Each number is 500 + 25 x the weight over its row's rms, rounded and kept within 0 to 999. Layers, rows and columns count from 0. Numbers have three digits each. The size before them is the row's rms in percent of the matrix's.

# layer 8 MLP gate, 512x192, rms 0.0566, rows 473-511, columns 0-63
090:497497471468509499498522501520464497468527480514469486498523525488531469488517516494489540430527447513519499492485496513480496492502493478490531471505493528523505509487524553512477476502516492
105:487528490456504492505521509458478489525478518492480494469488496511516498495492536437466494495521467510490432546556490518490507492484488536460550530541525474460479536493518478508497525535481492
092:446518499459509468492540543518500527489489502517495474513564498506526484485493510520497518527560494494521493479525528503516484489509496487468509499518443471515571500448489506496522487495539527
106:464553536498459503461490516486454511556455513469456508469499533493495514517516565564464521495495509504503475471472486452507458451492510480532485497510503490489488502501506467492533463505509523
101:522484467531453500496490469492533471476506517508510533444552507489539484516530501506478500501465522511459507531547497488497488528479488468491493491521492456479481521487520449488504481521471505
097:477526510519486510464505491481479509502447531533538469487521477509493489482484503526533491503465450505532499546457517470498512496518492548496479533470513473484521557483539503466478513497476482
095:533473493491441520532481498518462502477512507523496523520467541499486510519502529510491496520504473550444526547513499467526517524483459514525514473448499480511478505546541533483499523545466471
098:457493486501504542485460500475471512508472507485467506522483532552548446480495459520513488500512546521496512527479512524525546528539513475535536514459508505519485466510554491553500501480500487
098:479499504478468474515516562498521489480489521444523495506490507531471527522535551480527460523548505543499462473553479498472495472522497478512504515490511498487547513470487491496485531480435494
100:441465509481508492454508516479506501509521498499450479490490471482489521459480468531488467481505517454523470505514534526496515465490504504506537507461467487500508531473464537494558497508483510
105:481461525501506484490473494488508476507451488499507478500550491464497464515483500522494461493512512504484494514492470443476506518477541519510466489498510501533498540481471481542522504535492487
099:506480551542492476530500504522509495522511509490488516499461456493537479494499453513498519506450500494501516471478500531529501484471437461512520508467470514495489556510501494490544491494453479
100:481498522480484551489479530519511505509500450518510470502454511507470485564517522507466499494512529466474499490497512504456495452532477468456519439483500497506482475496460514502529513477539502
104:543507517506483498481499495443470483484482489485527518521475482492523498471482513470463458468469488488488514474515483504521482545495508513474436481511505430511466502500512501518474479481516471
104:529459492513524504488488524525525489481511493452465514489491476494483472509511487485599510506525525519465458525455508471466514471499489479436491494517471513458487489520499501495528495517513497
096:506522523453490528534541527472536482520498519515484484531509491485485472511484491483512490460464502480522482444504481547500475485491478501477487485492478534530449488529527516518491506485515539
099:505500487498503526494479509499503484465496514538533507523473537472480471467475480469497496490471531488408502518469480484525530502514494541499498536488488517507485509504514495507468512523483525
102:474552502534490510484507535541507502476466505548496501532524507479500499507498502468524483508485494531481491503473520514505491495477497507497532477484501517477490481472465526508511504529531516
099:461447510492484505483516524480488491464497513533491483537485496505467528492517503513531513525486507532499537507463484527503502493502513497513479516479583465438504548501491489494500496474496543
100:485471555498499494533495473507519542484491517526472509529533546499541469479468544500533482448460496519520475526502511501526487525552497509488499509539496502512526489516492488521498472497485528
099:547525445522483470481492523515516541515524549498479492521492482504487520492465502499499514460475534492456519447494520464510536476476488555478465487522535478517492488456490498486462540502454493
095:502510454525482463475558498526513500483554516460501523497518493474522526492478519490501488550418507513525524580522546499586496514497479480540513465480509506530487520545503542536523485495479493
095:513470486523457516502478472485502469485488496503450512495472523517513489536531525541497544511532536500523543507516509495530531503461519455512515503458526473515487539506520479511479501484498471
105:476492521541490450512484524493525522475507524538498509510520510484458467589514526503518510529518530527469462507518477526524482518471540522497471499502464483548509525455513462484505503496520513
105:502537476497501469471486500529520495522487483486493446497491520480497490518522528472502506516515545500491496494535520451481507512494560463488504478480508485509495499530442478464493471527506462
097:523525477491463485536522481517544529455479455539498530500479492540482471492514487478501539521475529528457483511507496521494457518488489544485495513497487550500503517492504472514491523476456527
103:468508525502490499523479513500467500533515537483506513498549471460493485506517513486418527490473501502475478582516483502497507514515473516534484464540487488520475545509526510490489516482515518
100:486477479478506544466523509503510506515520454542496499514457549464468537505512480504471499530464510535486514539510525490510509486503491512536483454502475521449482474490461500469473503461516491
100:503496478494516499483481493479482471531518490522459509505538476513497466509485523479490508513498501462505497501473521517527522539486523442503479515511511471503497508481506541526494542505445492
110:524481467483532487531456558489535528479483479549491503564529514482486507503450543494521514500480510497476522509481467504465518470530539516548501530463465511492506492468486480482517539469514509
101:498549489477481492474501536524442520517519542498475498548474511518477493511560540467512476474490444512534471470498483488491514476511509504480489479502484496454486501543486514495439440531483549
090:481513499526455545498472494496496452565483478517458490556521542509474467501483510520486524497485423513481545528504536490519493512505499537496476499496504509507505527492514473517507521464517483
104:490522462489504472455516533475507495520509516463463533490540491477483484504490526492467533493518501482490542511535519510474524503524521481472511489503475506526466494506519486522528489488468481
105:515498494522524468526482458464517534490503525471484520506521512547531516487514506464514530504535482479490495459485519482515505512491484465520508515473521509502480495522502473520545495472520482
098:489514459480536439509490522504498517499509479535494509492489472463501514530511500483496525509512543442504482516509496546470461534476482554496527522508495503523489501544562472458498512479507459
098:508523433504492513450527497502475517485480501485513484503502500498502522510502580491517568486460496520472499506511534485531481510504508451549524487477519492524467484507512505485505510569486476
103:505494500488502488509500478508490501512506523511455535462522496476535510533527498484520470537516501450500495509539483479489495467477466495494527560464453502452507504514490509551515502496485513
097:498486495509490512546470489477479542512517461485489519542530481509521568491496483479489509535452540489464497443480491485481542476503513475489533548496511498466482504525490482506509503505483484
099:482507504530527473518500488496515501529494484515495523497518497469510491481505506482487474541562513507472509484543531517521479499513505472512476473493450523502539497539518512529512529519528498
# layer 8 MLP up, 512x192, rms 0.0552, rows 473-511, columns 0-63
097:524472527534482467506490482485505491520458483524484521494443496480502484525480496537469537503469514524462469524495519483501526516489510494485565526512473501441490466498490494513501500539488501
104:526536527545510494518499469492481469551515527523491480514483499504507500519491527494450505455485476485517486481545524469507466513524511518484535496493486463492529525464523515475519488522494531
098:502496453449493517494541497565524499528485458485522519531503478507486533517505495491512459492495487532504545498509490497546496504516446511498490500538523542541490551488509511478527518498489440
104:495496477579439489533484552479468494543512452481514492496502527538495489526515446467502489489510480473493514486518541503455503507489517517513493488514468514521519518465537493490538524479536505
094:513491480484462555487501517506512480459534474481476534513517530512474510524489505511484459464521493481447512513514518518489500538546520469507513494511501527480498507497482541535459482519506489
093:493499481500476476502497491475497480521524504466513478537476472528512506526514509505492470526454489504496490496539481479549472471515531501504518454502525479475487470503465469530502545461463517
100:502546502494463484520494486520541511508491512507520488509504487511496527504531536494529508502501477478497493511477494450496454461479450542517532483538546479502486532512491475478468469536512530
096:532517483506488504525450510483495514515497473520509510488478486523463495478526530519511510507496472509479459478506468505496541494498515489475481522484478483506518538488523523501509481494488494
095:483501493469510501515509494518506509503510517507470481508511517507523517484507477472515493531446497527485518470490464490499484486509465490546466487522513497473509501500516509494462507501493474
093:536493515485484542471501509488461479508532494514495512479540524505454524462419495488466471466513470535514475546489481492477545520510510528521533487500510481488477471500463486539502470513546484
109:460561467511468531526481533484516516509523523517450462477447484509523530482513475520484440488459482468500458527470522493504506511475540501518462495528513523550462471471496525459498459447513497
100:521486480476517512544512509498494457536514497584511538510507466499501525518451489503515463502495510465521482485549473520475478500483534474487486491481510492506518449502513537508504472535496524
102:465531517489515498468512515517517498505505535459517510502522542489487467479478547525495472491503505551492467486492492522494556501476517495504506461496528470521462477492528501534476516464456536
106:545449500468478538525483502465508523489461471429502488547468500520521457470511536505509510495522419496514507505478514522510485485495515522463516522526500502541485528506514518495516508520473484
104:481538536471492515517453489455478534509540503485481478475481482494539576502463503466478479492511516498516477535519487497512509489514519514495481483457551492521473449515515508507467507533501519
095:525507548490473494518497492510485498536484528466496517467513502527498523533521493472500527490502495435477493477525487540473535480482481534516508419516473523539518511513531491481460512489500485
101:543522495474499537511476488471493516472464515514507517498431517495514477486514550485528480517499478526482452537499496520534529500497547473537493503519473536489499447502508502469523477534474522
100:495508540502500508539518512506531510487477477507487486523524480506506506473481502511483511501523496485517483447495557491486474479515531503480482510493524486542506486506488496513460532475501481
095:504474527488474469496536543500457500486537478497531500513445491473508538458522485464476494507510504498450468480513502537498499532519503512528481497515532550532494478527501483551501493421467507
094:511533487530485513497515510463553496548493498494495457514452499529528488451501491503454577512502470537494476535505473485471465439523493533509489503485493464531498521509495483519497453478454510
100:497474518477514511504493467499522509472458506472529513523473506511534529502500439502522473481497484478520524495478510520552492547462479502490516437499512497488501507494510505478518502517526536
094:479476485438507512503502485459488475479493565541552466458501551513483514468489488501493460514537482508492529527481467542527480490522485510504496521496549505524510524517529495441507513473503439
100:489466497481518515497505502490506515528510547450520502511504461494530522515554554494494508500480483495516525493495508479441468490486480535473483477502539498541461495472537468498523495542496450
098:497511504484496518507492510550506449471491502516495488501500483471474496464502568451495518480451489461527499466467487501465523496507503506483527487543519483504546511473480506466482524522506530
105:524528488477495487562526494458475515473496481514502540500461489487523508480483490498502487470526509478505519490517484492502505539466469532483541506478509574472511505527504496508485516485506503
103:511471478506514507484518492494504508515473503489487505443509549459479493472508519514472531520480517459514512517501531449461479478475475519514510509456481486549493516490480473433504512458448505
102:509537505534494475485523456495493512496532526485539442481492525473473487458485519506547519520489532484510479461503513512497514490501511524505509555498481479532512509526485532486513484469503479
101:453539464509511484502501477520474563514471529512499507534545516468524502475494430531496471496477518504485511527528516453483477504484510467468494474561521494515485476502495478531531503525475544
102:526505528515500499465520496514467492474501494449469555508491460479480515476468485474520504483444502512491468495529492490520442492501520442522492493490446544526509527571476497537494499523491476
101:501540488491509482494496466513524548538480486487515474461481535492524489496466531533506512531499482470516492488495554505475474514491515488469455502489487483489526480537483487472500521528502447
099:508517492514466493474504489526470490455510537489507518464497455499485524528507487466485438486516512486500484460501523500480513511517461508492509490482518526512567491485470483473481502548512523
093:479534512481453503447462531449498507502473450489487513527537499549520486526541528531484464486497471481516505502498507470508491464490495459497469523471474507504512502511517522479531473479467479
101:516519529508512497501488452504501492530533485464474479517517477493516484470504521472536487445547523495498530503471485501506480507540489498510507521527485497573495514489483530511515535486485532
100:513486521498528480524531514522520425487521456506472525539470518493494491518505479519508523484493487483509527457509488500508500515536481513523489544495498503472536492499475499482469481493512507
113:485513501483515485464486544482512514472480519520552497465516472503536485494520486484509495471495467520564546502504519483499505484504510546570510540472511509470516497521466490476517472512513533
101:558461521518500478490485560485469544481492494493515473497478484503514433509514505519498485483477532473505549489531512511482480541506491481478515477520437519498513480551491464550515498468518474
097:487524513476473470509461494507532493487457505507526496523475504489498474555508474502484484517515496455497500461542496546507522522541471483444522475514470500478466461490519534534483489551533525
098:461524531518504510518506504546511509489474519486518481522471484464498530498532478535506488479494530472505477474492518523502489506490530563499492469516503555478514465500496466477493463521497466
094:503466524501459462520480510480454534469495522521543502488463494497471517532525489525475530487483515502519495532483569551538456525512478493509548505510508515458491495536507535503513495502455470
# layer 8 MLP down (transposed), 512x192, rms 0.0558, rows 473-511, columns 0-63
097:499501483420518520458554504531521487468521507514507491488525525488565510490480484491496554531491487529554496518493465491504517472490481457485458509490515520505520488533550507488513484497501521
102:481531492546474563492507499494490533510532514512482489515507487495525495539511516478552500422499468486535463531536479464492488508512512512474516499535467477464500495535504458556488503519463517
097:488516544533555490499499476502493512545483516509509536522478482556491512491485483505521501454521527513461495460496534518489469473532481492513514529540501495521489516476510548544493531482520494
105:528489483523564476503436522503506461458508498489486480521515519521520496512485485514535525462521507503487539519524477509477559526485475457472521487499497479497493498501502502490522495538504509
096:447492484495478515541515520490526506500467518505510516458531518517517529503509498530515505502498490521526496520535476489504507502442513450505481506490477454483501514473552474502541496505501489
094:466500511467530468520514479503530526495496528531525511486499530482530529443514501491501517510517486504468508464542507445511566521503540502506482497550503500484522535482521527475488494497514454
106:512484563447490488485491499499482456471481493457496468474499485448452495486498514526513500479482534513501500460481521498487486494511495483471463477449493468464485524548446507507506546483522511
099:489496501505459457518536483524479469463493546506503496524525477486503553514495486487493484525481448443517469469514505480521425452517483492495510484513553474541518502488464471515523505502509488
098:501483542474477494492495482488502499535462499481488497501521458526516478539472509483492528499543455495466481510457514490550482550486509520454473518459528499500492464507504490498536511526490514
097:531504480472519481492492524503474494491502515531533530480508503487451508534523482483454482499507516492435494525507511530493467494480527541499557516454527506503536438524474477455534502474499483
109:490547488488496478540476538560473496542502475476516489446496500491513497483500542524529499497526501538495494451553515541502497527511502493488535470503516524494522505520478516473475462520486499
100:501498552494497482512459527481559490485533506518480499467482487497479513498514528502482509519528453524521518495546475439510546519497493488464492486545425505484502490497463451488478499533483511
098:500480527545533534519500514489502521476489523502501518508496499514493471546501474494480472531493504478528481480477474492520476504475526493505547484473532469482508498504535498481506534510510525
108:494499501465478503488503523506502497501483499516490527542520492515500523484482532514500526556502503489495487485526499514517432526481572523483499502521502547510483537529490540524468475515467482
102:485482476478517502493524509484480496479542518492436483476473506538493516483515474473483496511493512472527531436506491463489466510508499467484530487544442497488488518499490502495471532487500447
101:493458549502476525522528511544503476562458519474489497537526486482493502470487495511493458483490468480511498469511502495520476462477479461475530500513506463495474502522508445520492520501503491
103:506507515461525514516539457491518502507487507502471495529493537484527531502567504533484509506473503502449536474490524480504526460472481444514529463479517521533491473525557538509465463489486473
102:522545510528488506498535484468481483491501491462482521503465519469482470501499500499474511505483493497481512508532511511474494564500515537456507505519530514486510533489471491481510472531468477
099:537507509526479471504556493468496507473517546503513498512530491488565532536510497474488486469504487446512507493505479502478531493524475506484524524506511476486497436443517452515496493464501514
102:492532541517484505504467482452468491498462482476495498528536512512539519534498488475540535525540503530470478487480486455485458494455478532470499517515465480532537474487498488524544461505484504
106:547504460484476507519540517474504488509482466528517525467516483505517538505541492487500517539504476521482460520493510542525464492477514477525537537482509526508512516506504523534531530523483524
095:474504492526498514487447543541507508558485501507504517470516468493516528478537465510503505462529516552520489457504497463473530447538557524470530531509505497475493495493518482492485520500496528
102:523528503547516474510518474500433477525517531516489576507493522528502514480501480517445526459453517502560480519478499499496492496522511435459522532455523463486533525486501452511513498507501479
101:497476510508509506496508477528533477476514457467472496490501491496505491492521544489511519513542528497492503482523443470489517507454517510485501500486469475547506456510523504453501524508499518
108:508494508465452494536450491493478522494544503506492540467502476488495530513476505462481504490436528471537553561503526504515512542511472496471542474494468494451502473509516503477485514493506528
103:500511454495527490516515469500508502471522489482513482489447494479481538506528506522524457453485510540459533513522495523488518504460506473531513490510487508525486504486513472503468479491470478
097:493527493456478490486494480517459484509481510494499486540479494493508538548480499493522483509505484485540478550521479505543480569547528511490502526541542493483536520474483479533499490482478494
099:518480524489515509492515485449495494526446500484509499468504493507489527480466472516479490467466495499498531483532494501535493504496535443540481518526512504514468476483489484505495545492512561
101:473533489508502483479546455504529546466482506487499500518506517496499498487494486496480503521524476530517472479516580519526463500494491487494502513532511469468543515493516475517518518499541513
096:505471513512485486493444494529520461472502516495488508536491494476486497511449476493515510510528484507512531499512501453517510460501491493485503504530472511555505525512482493501474530526497479
098:503482482520503537497493494491452501501514515539491468469514527449466512454493485502472525478531495479497485554505471487509485520561483504451556508525513487487504503501523547525492481484502516
092:523477523509526518482463497534506469495534514519507477457511497481545567475509498488486519500475480545543481498490453495486570490524484471516527462529530485469470503509450472476450497533560527
101:502488476489507477503499458479480491473487493523487477434475506518512486478505505476515506509530505538534493507495508463507459478471518480524472468516473506509502539499501506485490538491487498
101:523497500543501529514469478538565533490511482513503515523469486517493466540514486519479553499538465537482458546531499496499486487476510428499493526514491499465460473507523494482519476529498465
111:485496499471499483489505502507515538474485515512551480486524489512468464513514500539510498496512526475514481500455556544510523482500503488525498498485534515474504498539516482536540487464495490
098:491501489487549504450493496474519468519521509500473507508476471483502486539462505484509524514482561456508537499539553493519481552560536478496498545469515480547523486518511527521501516508495512
100:516508498476518478468481521538463453502474516479518522531496521551519468533499503496482462489454490477466524499496497586558485488514475490570505494514525475496488481495495488564501516547503498
099:491498496519510502517450525493485559523487539510506490524484517481534480476435519460525459563491455493506504499538492488509496508487448478493473578537503453556482540532489511514505495504496510
099:524505479494499472489470543462505468480493530525459506521477505519493497525522459494459530484464507517490534484503494485461513482505522496491507537478517504510457490516514476498497488531491538